Weights of a small transformer language model: a variant of Muon for these matrices.
Each number is 128 + 32 x the weight over its row's rms, rounded and kept within 0 to 255. Layers, rows and columns count from 0. Numbers have three digits each. The size before them is the row's rms in percent of the matrix's.

# layer 11 attention query, 256x224, rms 0.186, rows 0-127, columns 96-127
095:115071082153066114139120151106105088146094081096133133161110161141103181118187157145100158115166
096:114220108092139099115128126067108142129151121113149146118113112149157117160193105102128086107185
084:107140071126146063146156132146090182167113133152173125129113112159108133154141142140114161150104
101:098108085181193197066169110096154171104166099131108095104106153061186119156145139138085097149082
105:120125136107134103143135098144136147077110146161166179131131126109137077131158116161146094087142
112:115090152116116082149125049145068125153117131120193134152128112142118085196118190193118118145163
099:153134131123148143130141146129107148135169066092116127179145138044100109128122145108109166070050
110:066092142096147148063140103144099107178103128170162118157130107115132122160097118197132057093113
110:132113141089121050137144105120158137103111203162147135094165148164095083132131190157100148127136
095:150141131126102134119117155121141147091158115147142116090142208175102152176165137113117088056193
095:174126119154084150090114086149129148135151147163158084134103135146148082173105095121153124122125
095:159076099136112017141182140096109141157123099111150064184132139155121102197099155125113147112169
110:081102116110183134191137119159108110175125160166132124111143093149130112132127125121146142188153
113:144084113102146106082061133122105151115146136108131059113111101200137116153118103148141067128173
111:167158092157181099152096154124129087159158121125165101127139126116168099129156118086105149138147
101:169061140093140123115132104091142131164148152145140135168146128132086196118189172122100143180032
095:107099130097104185131120145138100084185085130108095088100166115160207147172106119118069153148171
097:154132111154152181121151103158099125121123139092088119097113101148164156151126108174097126109066
105:089178200140131098129146128167109161176112112107137182101156159101109118148112166066021094119102
102:165099160141142108138151075168156111116100129139131129149116133164061148144110141115119128119121
113:145138128124099121102096128112102047191143165166131096080110084092086156095173104101189118200161
104:107135183095102127152113136128132115104098144182063129143137133117092118143143103165135157088095
099:143129140075089097132029099164169132140137145093173175112109136096113121150138107184080080107236
103:157090124099149141134186179127099138106121108113179177077090131137098188095155119173146087111091
105:133091106106142078145122139134156098150140156116145172122143141110067114088154158159206155131153
098:175155141143155174150070125119118155147132142141128100154146166117125085136150107120085170137146
101:134059087154109165127084158188144057124158149135110134128080123127094149098081132102161124188120
108:125119161124081166149152133129125081102085146104113158115086186149067164073062098126122106083156
107:134119116116158158155167076187126160075134080107082158121163098143098138141108067063149110152127
104:118098194159166083127127154111123135212088172160119123092124110173089147097110143107180133131114
099:093056114157100098141170156148089135199105067100187096095172114126093148154135145146147120075133
101:053122170142087072133168130116165113170134125150111142096150185109161114153123079180190093076129
095:140083123120126088093143110053128127096129120095112147127134162162120164103103116124152154181140
086:146078100116165098184113179031124162149176130143083130157099130120121109121087125129137103160157
090:139102102108120053175099046129136100096132171118185206202109166195110150153186171128150158194212
108:082135132070077133154119053152145139115062098131136159119166055188125170140208137150103110104121
114:131119109103174130075148205171090131099145134092104085116108156119145104061100137128188098156117
113:136147117157118113198155126093138063100166081104126145135107190132128141165195151082120162152164
107:092126107102158096134092107163125125148125156127126075146121112158113096154074126144122125127131
100:147141125158183135137119062100101158162112222164175130114161137159086110139143130190134125145125
095:113181133130121115170153162197181090101124103133134204119086150113069100090122110181197176177137
101:162149149150163108113150165116163214047045104168163102135125123126143109109118118107172176151144
099:132124116118124187148160153069188090133155102111133170075169139129117114125077116080075089111140
101:087182096113085103161160130166125142149124087092127084194114128128188144160150120053073149121136
105:037191162121079139099098083108159176126178116170122125118109140134104100159095084147161165128091
099:158132180112167129187164173128141122110133150144109199110079130135097196123080047143136094081085
110:159130145088104142157082097193170201127109195171172123118119132116116162093149097124062109185140
105:111141183120155072109078089071189157129081129116080138113098171129148182149127111180157116140173
109:123130108102098128087169135115142089136078115159136087141149202128141097146130073102180158099101
111:172149132118170141159161215109104095070059103162150171134106135110121126097071101092169174128116
106:152134142069126152122115135128141128090135106194128125106169131060140150118155131122204123085113
113:117129136140120116106191161136136097106098134086112140117083106121133167112110141145133169156105
103:126148114161142108119181139110114138114071155113096131127128115148075079152116102122114159190168
111:116160080137102106082130100110163142162183097120141109091138122173166096157109127109160125116122
115:162099107100150096158110171146142142140103141111095131094111117100156159155041157120172161142147
109:106118079144145112124160116080107125085159108159165158150132131121184060154171133151073103159146
088:105112078115122091143110146151125143104162134150083112138103123124125092063104098080120145123114
102:089137101103087088081085112181119138132130097122139164127089125127197134143143101159167114072098
106:155064155089117164130162158129151080174122105181128108162142109137138136180201151126064086158076
113:123179132098072167137108155126122090140113099097140157141115105084061148132154181108120096083167
106:178140127134118176181100149185192205152134179077127125137093149110080213119123073100154141065177
097:062162107186072174142064167093071120124102094096099085111132132156147156110151159168157119141132
098:186171160118159122128087107106102140105141141084139142119170115140124139135115135084163091175155
110:072145095118191135133123175143151159122151141138147135160121069158037123129089097108152123086136
111:167097129142081101123108085142108162078164216159065132135163147162144092182149122131114111117155
102:049128157145158156095137091121077094151101118108109121140069109132144150176149135118135136132105
090:093143155100173127155141106106141105176148067081118132093114081127111121083176114110113070133116
102:135126168150115099125111146171145146101109104102098118133112195144098090148070151109110138164136
095:129108130148112130144095123085144073094184048101134133148103183131124129072108166105151106143152
109:164091157115090108134124104132023155087100112205141108097141170124109135113131135106149092131130
091:125125151153141121209137144140154122134133083128070114187091089069110116087167174110076076123083
091:074097138138083137142159111164096132144114134139114161100135104138110115111155180146113139151119
092:072099100078100154049132127055078121202096100129124088146208125119147074162081128122154116105114
101:154121116227187100179088061086137139126079110110152176140144172120135123139117083107140095144059
084:132110148151149159170085122142157131088134100138137127165141192155150154118156147110163160137101
097:073081079101158171130086115086164086136164119119135076139093154131134076127086164165128129133109
090:108093134062084179124117140181132090209072134137138128132160123151122093141178036195094162134133
092:113188085074140124158113119103111104103111154128143184141147187087177119092124054148170073161166
087:171105174169152154159121103084150117079128108135090099134155137169133143110106134100126125117139
090:145171102193115115148117135207100088146173094112160093116123142058156119150140140152100141100125
096:201156121172180064183138134155137084187129156094159125107144116170152137145129254160075195098096
097:194148141129163118164143124124173099136191143157092150078136110116091188177134115094095079079083
108:155163151098152140172125073154079135173113107141089210146139077159185132121135119192168152095090
088:131132131147179150121130137120073120150165135198151127193179123126109126163161115146099137154118
097:125132194091089127106152110118112109138108114169163137086118156142172102165146126106137132159073
097:134101116097148121117147142143112113113082162141113122108136164185101136097147114146129127113116
093:082165138131123191116149115103187160100080136138140132126151148149133164067105128142100141114065
094:086102126074135073167132080145133118115085147127090129093126132151137115098162103120122140089146
083:172134139122132138066127084097142108136143112154113124122180122122172118085136060090161113116146
101:109132123149162149160156116162161092134160120111108148100087106125059131121157154125108142124105
093:140082100084163122105146105161106140121125144120115098157151135112115113107116124132091139142155
083:206144123112105134118153143096111119145106124161123131130100142078155126138125171161155156167095
095:172145160115121128175111134073123111116085119122108166162093101138108083128186116166171136126100
102:182117133150164125138103132124176112095032077156181112134109111126124114119119110135130123212184
108:115167068135071112074140162140121125118182155138104117117149154116173094108150136114164085126094
106:178105146075197129129101104147096123111176139143115152139123159100058092169178146144129120133120
109:162141083128093109155143169126146100157096130158177129134140121140125131097107082168135176143160
096:109106154160108144087121082102124202117193141121126145082110143146118126160205118099141111054125
093:183166207156186186090150082064117146192149093103162143191102136070093150184157089101121142064066
101:120175115083115099129124096091097152130086165169160183128167116156111132176159079144091068071173
097:150126145145139136036135171173112094150099144165079118100174139153155142113145113139132058104078
091:055135088118155146155089153153100128137144110120127131065165147115086140148135107189148089086200
111:105079177130124144058136093129130140162175132121113108140150150097181126117129084052147120114091
097:130095134163108137190104097150146120110110107053125158107140162101120144104153148170149106165202
090:117143177176163101153134122110097176116082122090176133119171181123141144123158092117147126137082
091:143115133107068171157130144148140160132107157112137193099128066155136119122130115147147135161106
107:107111119100140133111146092148093109172156138141133117092140141115142062123129198091114113153100
091:068078141194175162122094096091159104078192126112079157126163150106183092119163078101123133163071
095:167155125062135123113103177108105114123132108143182066175143157104119168134120102170075121101167
103:176071084147120114121089127144126096085125139118111131138108115111080173135116117206122103107137
088:171115056121143151158146148140138122098149086111102102131143140100063120116150127060048189115171
089:098151112044132138079106135179152115177138078103118134144139088122079159141141221216143109142098
100:109076171102140111133147155136162133177130066082122146152142131130127091157158074152146128059144
090:081109122121044141117120072123126103211091107113135051110061149092159117122151135149121144209199
106:107178063097129157104160139119097146210145167109101157129098092143119128110116161118132087147129
104:104086184114087137138123141147142112127132143088139157187216163149137145118088110151141070173136
102:113125092126154100116138147107115119068168136160125145067104121146079182131134064053160127076100
105:102086127140106133089162149143169172128168113109105106186135126165098163091133155122149191097140
091:118085128089142185129092158099135119081103166153199137093163153110105146109131094142170151137099
112:133136168083095121083132109179166124135105180129118141045085142091128062181169048140163074135167
089:131071178137140117158129060099064161135164110136162104083109151103076108153133139128088176154130
098:196092119099166151143173154154137053159159110170131128145115130115111164065065125086161084165116
092:092182121154148165154128097135164149116081162147096098110114118122143123111195129114098119067162
100:143169101090050135057226118129113144156120162199084111119091136224116182141091137128151072104174
093:118167165113155119107111125148183135042113089163054204189134096124152144103127117145155122127078
091:144154152126137095168082108131125144130126071073120153130104101134085108124129201159126137161108
103:098104135091044095138134096112145138156080150132187164153125067110192096120140087202141141161102
095:134062125178146206112123170114107127052153082189107042078176151156117185141126103155114137087204
# layer 11 attention key, 256x224, rms 0.189, rows 0-127, columns 96-127
090:168116081128139140061136180129115124147069113152147102180136135149152086078147174173118110118105
087:126125145169217117112099166119090106150142061153086117175174143080098166140125170163076130089118
089:092111074088150189189154119123107129141108170116094108185148113128112072083123117148082115155078
091:153124204136185079074124102097146068122123150134124136103098116091076070150089111141107120115105
108:153115093123124120140121119164114108133131115128123181137109148101150207098148124147069110149129
096:109140117132131104183137150098102118217120114105166103131092092058159133102135183161143121128116
086:188115117084114126113138144114082158122161137102144136131185144172095151152115167138132138126168
098:155139087039148177123109118105094106207196163093147106103122135083140136139099104107095116065054
094:113158123168154143064123100157128097117149162128112115136104154048138117168194085150122099115092
103:146112164055084102144121126135133162116101136100161083098132139173154179187079131134171127125173
112:104142138201154172078161098145178121122104145165143157123111122099191088176211088124127159140115
099:123065171104113101105174133122100162112159121061120070109127143138102098127203125086137128156143
113:161051107141151073141131130107090132136164149110086174136087153142124136141122108085121200174103
114:129126184150157083101120168117108171059144168134096140118047126199164113196165078065116175151098
120:121126097169146177127133123147124088143124186091101156133143131128150162104131092143126143156168
109:129150131110140142101119123134131160145144176126104126124089101099146188092096160106111125118129
108:123097137134083084086079161118136107122098126113164108084146113196147183176129116108126124154157
101:130139114166169175149111137118124111085075124165122172085115098162155130144091143163048129151117
106:103170125121137144110122092109108118152175105143140110118163117090056106190164147123086140191115
112:164119118157164087143152106165146130132102166151184156113059114164069105164172111152131067116166
108:131110080121124110097142164105097134123044184205117156104140150099174115119114135131121122143154
109:139161103081143065170147148110162137122173102160149208163120139126139111098102119131135147146109
102:131088107106135129137122135095208168133143123172129128141168166104165154138143123116059154123127
102:178095104086098109174140187088132133072102112115133106200093117086096142146122137120073109110125
109:161089139135183087124114070106189131120162085082141134125130092071083119136110137122100073088087
101:140102156127127175148136137078039146136076087199119090123153122148128114145090140125151201200155
102:047135084156176123168087109128108140108066167116076120104060155104109091119119111120142120130140
108:135111144158144107102147111143149153126140159132161157126123077203092116139144153181083083077160
112:079055167082118138136124127090202144138122106135098129164153111108110124119112086101156159118182
103:143131115155131135108115103109061111145086188154125173151187118133174109143099160111157086175193
106:109108134130150042111170181157102130089111049135145122147171115130142111154159218126089089094151
101:101141136148102115159165176119159121116144176174158144101135128133145150165090110157131154119116
080:141118147074193129139198101080150138078135089132122149075130118120119181107116150113122160147080
095:163135134093069122080089194111140111181161125096123154077106135090130148114092147114105080133132
092:141131098091090142162147113130150115115117102089082150146172156120094216121138126145168154102135
105:128114120107137167171124107100121132081108184153138156136170138094128179124087104126103137188125
103:171112159180131138114152098166146126171136125119107115158106085157147126108132161129142163149120
108:157119135182130133162108082131166120115200061132156156138162167106170120110186118052106151154141
105:182137129086066119145140164101162132158122208105117075153118109183126153106101149129158105104173
108:130177113203129144083119080116142122151132133140153160124160147133139152162230146157176129116075
104:141173150184156075157143127175180122142094085131114201202099096091153092116172125180134140130097
099:129125093168163181131141159153137090096100142146147057127099142139072146100156128121135123132147
103:095133130105137161126125174144078153137139141148135171049133125167140096133057118169151123138177
103:164163118055070122093148144125108111132115107190121116115201161112138157174093090114119144170139
102:136117152125194120120157130150159154094121075141107127088108093135137080163143126088144161142086
112:169169164126162176108109178101149134135184122114142200135123061116140183124112122119093127092116
107:113181092166147091138140055161109175118065096173112150173100137142124165104160091111108143171118
109:173128182174132137121163123062123131115123124128165116122144134141123171139192136136117185148126
117:132112077099058166098130158165117162093113140152155104077173146134156146083128110140153136105123
113:147128073117100126128133201113084056162104098112127130079109159143094141104151140091152144154168
107:152111144130168202115135133094161116115109101193089150155174133082096058098090094122158140120117
110:161205102162118117107188095131116128136057141031088141106076123131063135098116161141120141157128
110:103095167136164086128116161120140141067071129155056152124126165089064070125185145093078099119182
113:106166148118132162091098138097166138160165093097129163171181150075112092130149061155113172130061
114:099084100138127179123126140120107066146104154095108145103120109141180087152123166171161147174147
108:157141091097141123145205087187108143135165119120117108143192104095122126109097086107083137178111
100:139068107168131121143161137126122148163124136138105135046156170088101117097158109148064114119158
107:137152045128137135087181118100115125112104064103129092137097147084155089136133108096151093063145
112:134098140102140146168170136152153028168071108140144101157117128124134158111152118053080122118096
115:127211104083111108115107141176141134102182095101173130075110116113114162153165188179147075122160
110:175149140131174158118160133180094172099103087159114117138058069088126130148175124103081109112102
105:140079146137108117149136112090095100149065057121110138130156130142110116157093132121147113092155
100:136152104114112110081140091132158086160081108085091146132099148164165102170136197150174111114159
114:134127159138134106156132180114161121105136067159143126121114090124100105066086142151101100110134
095:151113123051097101085168088152101123120108191152134046091181097188103118142119125099161141093209
096:115106161166192174161142073118056127069067118134127144127125111132138125149141114118132148121136
096:128148187169139145149123102132082145144114103152126150105130113122194122147079156121073105137090
104:139172074046109130164141133173125116166120130122089127196135134134067147086153135071122125140211
087:142100192168111101146086112054156096091128097120076154125117165135153122193150136128169096137123
099:130098090072147096144106096189126096133165137134147105146141140139165153129092155079119111122112
099:163169169153102139178128126147177114082150143173075071174087173149173123077129136104163102140111
091:143101111126126105108112116108096117106143171109044159132136128132120125141185111128165113155192
100:126120054101093114112113069129086119161110161080190116112133081111130095146106109129120139150111
090:188149088111175123160152088103106138099123100076173127186136169136137128132117163109158096135057
102:139117129241114176120079232070173129074126119158108135127106129137077138081146134156114094146069
094:096086073064125141154154118086143047186118135120102034178146108159129112147085170070110118180156
103:135130103065138127131119136100141148149101137132069138139143124127094120132138124180067165155125
090:205126100118166145103122085136109101074122123054144142184134136096133141127173157120126088132112
093:229150176168055123139129170127160089138120142104138054137094113143106128111122181074110116157148
090:066142144117140106132138146149094134130102118171112154103137117167120128161093228150126168116132
099:182155161171207145196121122121129179143110100111196081091116124089143143121140139122115191082119
104:132146142114137134151117121081112137128140132103144103145151105158114127161178091134132097126077
100:127201095097160147127141096135182135143126092118147185131172103131052139148093082177098134099117
093:154118139159131186178125139159101105104160156154093073148120101096142162159110103102155119138063
102:081109141140158148095138121137083137199108121142112149120099140086106176088160152101121152138127
101:125119093092172134144117128107090180118123123075132134114178131167203166125164144106145119149149
100:113152172111160189161147191075123140100105126100121122083162171141151103121090109088126126156130
096:092159114125166115062082116167139134110134103154096117139076156138122142137121141121143069186143
091:169211131090159179110139144059144146135142093136144131125118141154101087170114092104167109109120
106:071160105106141119132112105187125135100104139131018157132099080142115127113149197129120089094098
092:086111105137115035118130128137122130137127153108159131176180195120150150116143114129097119144126
091:087117102099127136121218075132143166135105158076128158119098151125132076119149079159158158085125
096:138109151169109165141128092087195120056121163147136087058099110156164139083132169098127115122134
102:189129156047137128173104127112171122111097118121167110138123095154099099140136091120116199163126
105:131159091145109138109121167117114115151139101127134105108147115157202157156176130104179111110139
104:149101068108176119097144132157129065111166143127116111071089110084134111146178140100170126090100
092:122066121108119121155073145088133111124132115135096097210184106140133092063094147082139071120115
093:058138070048104158127131180072131140098128149148078096140093119131121147085143123144181159136152
091:167178181163150102136122097085082107143129157171147129166127099067109099141129122138127122134072
096:117105107130109144145103139065128118130094162135125097104123107102086189160102132133096091051086
098:128131078056131189095110115188148146109113174128136121177105069100133132118122147091103094064088
094:101119130180172139134087155124153096074150081141168163101086166136155157176146090172118059112123
095:176129151144116093074102106146099186147144107146165130054131096148100141159117063138166142128192
099:099141155222127154139139096116124098171127117116136160135133195096138167121138138148158085100134
094:062145096193181185125162133161142106125153130068091152161165179094171153179114125142135147137105
104:134140158166126083142073112160128115092152151113097226123210122106149086104181145127128127095138
109:122114087093136113128133076128106139088120127130109157179154202092172041128148129093097081113115
107:084140136182146136153109093100160185139155094121062097128148110116195093171149099133144070129107
104:129159138037151172136151135173110123184111137203181131113116114136082145132130135148151139174178
107:142056110090103114124126118145123113154105137056131143101117125127100209066162143156132119112142
094:121147059100137110100076148154139159073132129100093120175101153120100134139117100115066078150154
093:069148169109099128132164111118126107126118127154048132120153175065107145162127111172130118151114
097:131120147143127091071133104139155103096111084170115175095137145160182178145136145116079119173152
109:100129094098140121132069110038169123178070122153128136124149148089104146181143110141078111166117
099:125166115111101175086180124178129065158140161155117092109112143109099117139144101122149095107094
103:105101135159086075142099158151152094095117130130118111164165096087116112137136152161135103146137
107:087161049123191099119137176137169133099143131150136117105113155150077095136191105112156099099100
108:095055151169133083117170111101133156108122119172119123069122164183146127133199113145151138157151
102:111089181170103110123157160122137118101145098080213187153138157121099088142170100131098123100121
100:133151109072115088085167124121171126140121094090116137149105148132093126169229101135124146133124
095:150123117145135093161172129118146110121144113155133151111121130123077149155137119112102117094120
106:110142081125158156113151162162152173114128105132142148162161151135062178142143157102144071124156
095:088124150115146102133048082152101131179146195108105088124154146193151089065112202083093124128153
097:105104133092107127115151067064153170169141144090149153103143108118117127144188112078163092064176
101:119199164077132167131167136098179150133105133137120120158165156136112103079176134182131132155089
094:136158157132105123127129085138172095130160128119116184150064091108089137143053148109148067163102
105:162165085118023151114144058164107067126116129144183128165147159127181083099144140130113172115096
100:071073129083124131107124097117162122102142086153127081035168126145133136179080115108173140109184
# layer 11 attention value, 256x224, rms 0.201, rows 0-77, columns 96-127
092:077104104128146099092125154113124041108089074101140116057140143157102112084132130093106128071148
094:055145118154122092107132108172165126116175156156132157162115097087149137118127064152138108128130
086:148116086128128109154080128097123070165174169090146107138134154137137128114111100123180132137128
087:117103154116113107119084189121148147150094145137105095125105194157103094084162138098123205146120
094:100091130129111138097116142089113151112137121146081117135098152087168185169158178088181108156107
094:079173172100111194089113168099125144168138163126145107092075152141121104131099114125181129142123
097:158120163159119101122171125125167183138204119130145122124104108123118123163154146120162094120094
084:080146113206137096123103111170162132088139122078115110093099078046103120079062129115103109143155
105:136098078103146139130155112199134188112094130111156135137120093152167161165143111139112158111126
080:093118109081097072094221153121090064086148124109185154082156121133088156096117057144120155142074
093:164083180116096109094108161143152159149153096114166149142042144104111184144142109085133105197175
095:136155103138076078160130161149143151122074111148168128109105098087143094151095128148096103084101
101:131164131123088147120114154156126142127114125103077120154137157192176187093097121133149108121125
104:142149045079127195119139093167134098110122099154161118109121128036106153097139126133092082089140
089:126169131088191097125151150152166131132122117143162143070150104134163138129121143177113153182120
087:140084157159095080162122104113141157096185155105126137129151090124119171126088080177154098129194
100:127111123136213137114181077147116132108115075100140162138110051091135168102207128127103112168160
095:128069127127103124177155120088146092104139127092047138161139134067149128085143133147092125121066
091:179073076129093098090084166172147124152188156075148126153100082129136119137108117114104143168186
093:108114077133093125099176085181080144140122121137137158136104175125159160153095149164098148078115
084:081133157133121169092135138180190147071141197110164053123041138168063164094223133134100174101173
099:095096191122148158143139192053076159123102190139106120114126173157173115157148184091159127109164
091:136119153122204138117158128135126149100080123123127138178125109156157130088134083140198129112080
099:141082144112113169134054113167150123105117118168141149159166122129099131120136125088115099210154
094:151161150077046150077071170118130183114115159103193072082132160106106118120093160149191150143182
090:202131098120094083167137058142146152167097096145129207200152079089111099080092162148112146122112
084:165082133147113149151126159123178130135181132113163131163130115146104158110113130168151118147137
098:085137118146164175121092140135144112130121116168161124198089189095110157146180091109153123117093
086:170158104085134140173108092085101209159168153131149143138101118067110136139094155141076121140096
102:159139145120111152121149159141142090181131160170160117132078139165102143129137130120145098051144
083:123170111171117106130162095098116091129093141158126107095079139183160125112123142093146110039106
098:159139202126137168144138154057176115129154101135146082165182097092173158073135172114073169147146
095:145140107127104150124149074096140099097129136136126138097144096094128164158183135102081141166156
093:136131158110110120164172132149089105174147145129132088130099183178165129107147182167157125158181
093:092166075125176145149138094129114133077125121128113143127177060117133156080149144126095180086125
094:138080147110086093104106129124121110106144097132094092139131195072142145160140128184047099153167
094:131125085124153122137177127144085099115140143147166107166058150175176138126129161153124096129183
097:187144076133086154143172112126130154079163096065165108183099110117134106116105160125149151142147
097:151094127143175124114165192131163110086162120074045085138186127122149177046118168119132143104087
095:083133157121128108146173163104124115112108090138114138117169124178117148090157135109065109134099
090:165051115139152184181166130169040136131140123127086105139105146121124099102116132163122138099098
093:114117140090120099154077176069166163102136094134125170166149141128108081110067084114152118140125
096:088067136148164081105106116143078128081121148138158169121145134050182109168147113122096104139099
104:150153192134143112096135156124136086178149103160108125106151058098112124096155151113118172123140
089:131122164129174144104147125181110148089155107149117107075140132136079152094162090060143124106142
093:166079161166150171113133111139136151182068153081083153115120136149093124091199074122075143116157
098:083164149106132161098146120047136118114123112145097099126130150085182184147115122092087133093074
092:105155153109176141149171142160122114108116126182159154133142136140169054129075169136092164072157
097:156085170152107107099137141128151093112127151112095095066075145096151166136141087111143100184119
092:137086101168110159185124122110152200145119122136100163149121101086115091078118129086093088135095
095:121110108137093110089118095087120106090136107166118094120164190017149115156101128153120126110094
100:103129141137128106163139168049119071160132144086158166051135118085096118117133105155149140130144
089:095112101141120113126135152142155161102118103149104120147140176164092156170102133140119139132114
096:185181143142139117110159064128138122150133091108189131128099142063133107131118131150084098091194
098:106123093179091161140051111146201059122161127165102083124114140108157133108057134089088032146102
093:088098119172117107147135133064100105073095128136131098111095144122143138170093137144129123102107
088:163118188108060141147141128142097142198138167100147169124135192142136086163197129068146168134138
090:095169112132157142106124061112147137158083133127081122124131183110130111178119098146162170108135
089:102108121173131168149145117124130143177141136139142170189087119105197089122126096125139123111111
100:209180173160104121133111188094172118115154137084137175151111075127151166124143152089060150186183
096:122101170112145102078203113098143133151176167108118138072128082107107103108124151119090132075118
085:067116135092065130100113080167130180144135118144135129167154096126165127044122155068125167100109
086:132117099154054082110088134134145189124140085091146174120113148131111182139079106081109128153188
089:116165067119206110155194136083157097129160120123143145131154077152150092104125158152177158137124
100:202111109151173129114096149142083128144118128158096128091175095098191058156142076150176149134128
100:127134156089115169091137141181115101139142149112149165163147181176126117159133109183089110085087
096:124101128150128111132138104157147171085158113121057176141101164137096195156177084058135145113113
110:139202105144077122100140125150140131146113121137098113137196097163119147104151087185119078122132
101:156099083120125136161201163117115111101135071130142162104050226143109120143129156099129134155110
109:096147146163142074108130081086143159136090096136083108072124135131148077159161155161141141199158
100:170133046109116143077160171137151143110171126181154121141154110120108086097109129128114108153104
100:087108154107151091171170097101132056117173137082059144111165160192188082122129140083083157079087
105:175090122146086148125134162062137138133104128090158175092146137157148148122118155159197117182080
103:136139153146140150123136120132064110132164118097109130142120089100160092159115087121120088145148
101:152156143081122093093205032169126116155162094164146076124141086143124141121153089154168112130157
095:121111105136118060154152135086146107153102149150117111139097170184109108142075133155082159119161
099:090112148103125109079222120123119070142151115148088119136101129113066124199115116112125079084071
098:130181094085152163106118078182150138085146160110182106069084117134100139138115225078107114157208
# layer 11 attention output (transposed), 256x224, rms 0.176, rows 0-76, columns 96-127
088:104154136108091152101150142104111169132072116138062176121160084125152174181162181039149151099117
093:087118158185058116185082125140159097118117119148169189121101092142162151155074078160173136095132
075:086161102094145118130114140165166129146160139055080171164067165064111106096167080148090123089150
081:160121087134144134097103061106110139195067134125122133129109147150118139142116233104143115155165
090:134165137157130107108104105088178204106133160167107140072102142113108160160127127099111117117105
088:136089140178164111145089130136168114097091126129110131088144212137122073132102154140092099208198
092:156147149124147114177136104115104101130134119104112146106098101116132152182164087110121058109156
083:117051162184165158111105094181165174161094150124144142157131163064145172132165146171125143128116
101:134116134077077139111099156215074151127162128107169110129100127139171146130112116138096167178155
081:076151137095122112179132187165097085133145145126085155148100128135102099114139132157089127131133
088:101058117094154122150091087138132090175117102069124160140063173068128164151139168166131085088181
092:134118182157114135122165139180075148104109111107121148152088119109148116130107164100132098080120
094:128069109082151135188099115183120149121185118109121080143112157165168133138104097105112122050114
097:123119147131089180049141173133155165099098173147115151112138092136121120101067159135119107124155
089:157119197138088110117111166114100109130117094132106121175116138072121144182095099167127139129157
084:174123129104077168154090165153119123151071113129159101114136086128155183123132130134183092116179
091:162146105101069156020184161181045120158133095117148158127159066112193131142184063115106133159123
090:123165097134107136141088168099141104092138175119081138119118131098088168098151152095107097119112
081:114131110112112156139128163166096153151109173160174138161127098125119127149166074131120142165161
086:108089138096100112158166127157131152124148134092136043128154143117161078114140025093111132098137
086:151106119105110116082114154129148165124149088134155082074073132194057186158128144130160065113163
096:192106179086166137117144073080089127142129198135174054113141149142102124127101159063141154165118
086:125120109144130074141104132126104127135139169105107166116138113135152189122081102133142147058111
085:133139123175127099118112054148141046145101089173097091123108097107129153159093100099142158130124
094:164088105138122124121084132132139116122081165139136146093142130120090119153067111166157142123145
085:117165117106167141137064104159138117135150107108124190123130097065143181089088135123147120105123
085:138158122140129099144090129068177118126104116117159123138118192168059173156134092118146128127101
098:169134133164121157105100115094144103108106107132105217125107123155115092141078107172129189071086
090:146138123129147186119113094152140133205147083089061169127107099084164086087152124175150134119138
092:106155171087100158101186175098156112162131118137104099136115102203101121098115158142139134089135
082:140118099113158160136135091126164113116121148205104095081133133157115132082094145088112118119090
089:138069178110107164143124152101162150159155141147097152107151127133172160177136142162152115162143
088:131109177150103120136151139145134171150151110157143123157118109084153105169147139169134140143092
084:155120168036137101085140152157118141138172163119087078110121106121111118055160132165181142141136
084:131152134099096149103165123161112147174100138149130151175116069113123182122192146158161112113095
091:120128128172060170097111137156169159086155120118140181121156165075112084105154123138132110097138
087:130116146097109121127151092121096099150114135107122048168165143113132096111154121169121141130130
096:151121137207119137131140138187137157140167082112109137179090141197124112150164068110146178130157
092:137125173124154142147054126117141168064153155120147105137116158153120113140125171146135109139119
088:113102115122111129106178118157143152141117174128076085126133128135118103109163155115142072127072
089:133135093152154135108103113225131188047143089105139123173120179108086096129140090101111139150174
086:113092114217102191126105116131140071106035130132165139196149123177144105115092152125165108107124
090:120076147158116134094128131130091151024132106124091161128140177075143143175145121143128142154079
092:103140177117120113129134144103151152158084109082106164171109112079127120136079159101120103126098
079:128102145168134138123129096227115099153134145160169151164153148149093090160154172112111124076152
087:116160149152144129055123110147166184062131095116141140129154099104132145146130074056105087120208
093:091141161116148148141131153108128167108082138179116087145129083159123195087076158108140128109081
087:170159146082183122132115089127083100124089139170163142102176140128130062156063173106119168139138
097:134125137134143127114116095151138086085121149098155117123048139077121164150171126145125078126059
091:139173107243126193135205106133120124178168127087120124145141151182147082110090133106098120131065
091:076135161126101201109145119102097108186150122104126150137146136058138114130090147166111116056092
092:116147130158085085153130148057137097132130153074149163103154143105127189135105080177113065093152
079:098129114136127115175097119164171127139154089144150082101168114123135125112121099136112151098086
083:105157144099107154114123131110171125080117078126119183125153104048133096107158147101082072146111
094:118115116192122163081125106138147123141138146127140055100107092096121151139116185148167082160072
088:151176113085136111144108093120089132088121136116151099139123134090112055073110161186113125045088
082:097076109052102153110148174180125107159095110143032057138100123131064144111110142139137121116096
082:049149130102129134170115097136148141124158089112107130137115129138143151089075082126135198079111
088:105104139183130138109186145120102154113187110126137122165092103111182109097175154112105103165166
091:170144145129120099151093122155165154101152106187138128121133083067168137120086172148098073191178
087:146120187088089118088147145074149162149117183150160110092132053083120154133164112066079062119184
083:178145127134199130088102121134153132151144125141145091088144120116120128083083128142156109110155
079:117179108138079137142095119195127109131083078131176149133076135145126149161135075139059128081203
087:124076171201140135086170147138077069079186129113091107078133137148167120132190133069121138170126
096:147176127117160123146109139113071181135115135114133098086182106149136082199110126118137221075107
104:124219098161121214068162126096148155140166116091124138169069121109145159149134140136104118126140
093:087100122109162154130151179135182150100127120223075127143100154130142190093101144130132161172100
109:109201182052124146110107096080117145132131089049124086126121162141129152117135097116122124108157
103:092150121153098148167130147151128150141143110151145146097130152141150089182130189091131094139090
112:145090095125151133124100114049130106102086144131101061172127119170099102170092140071139116171130
097:124151098119147135109135101088097159102103153088118084137203100065033091157112176183096115107052
099:107198145140159129179140127134175032108193081126066098097104116171149133122112136081142123151121
106:080097106132072119134116088106116138118107099098168167174176144086080070136119132120170080143068
101:160094086130137138063122153126117157139142103093092107114084125077112094148132121128160104121160
103:144102149058154132120178090146177133109135113172144085129097105154147095123118105143114159155127
092:122126168050112111148169113117118178132129127101082143133120160093119132165128111176127181105163
100:064085175136142113079176133161085095132149068121111149088103125087119116142115067137125192100107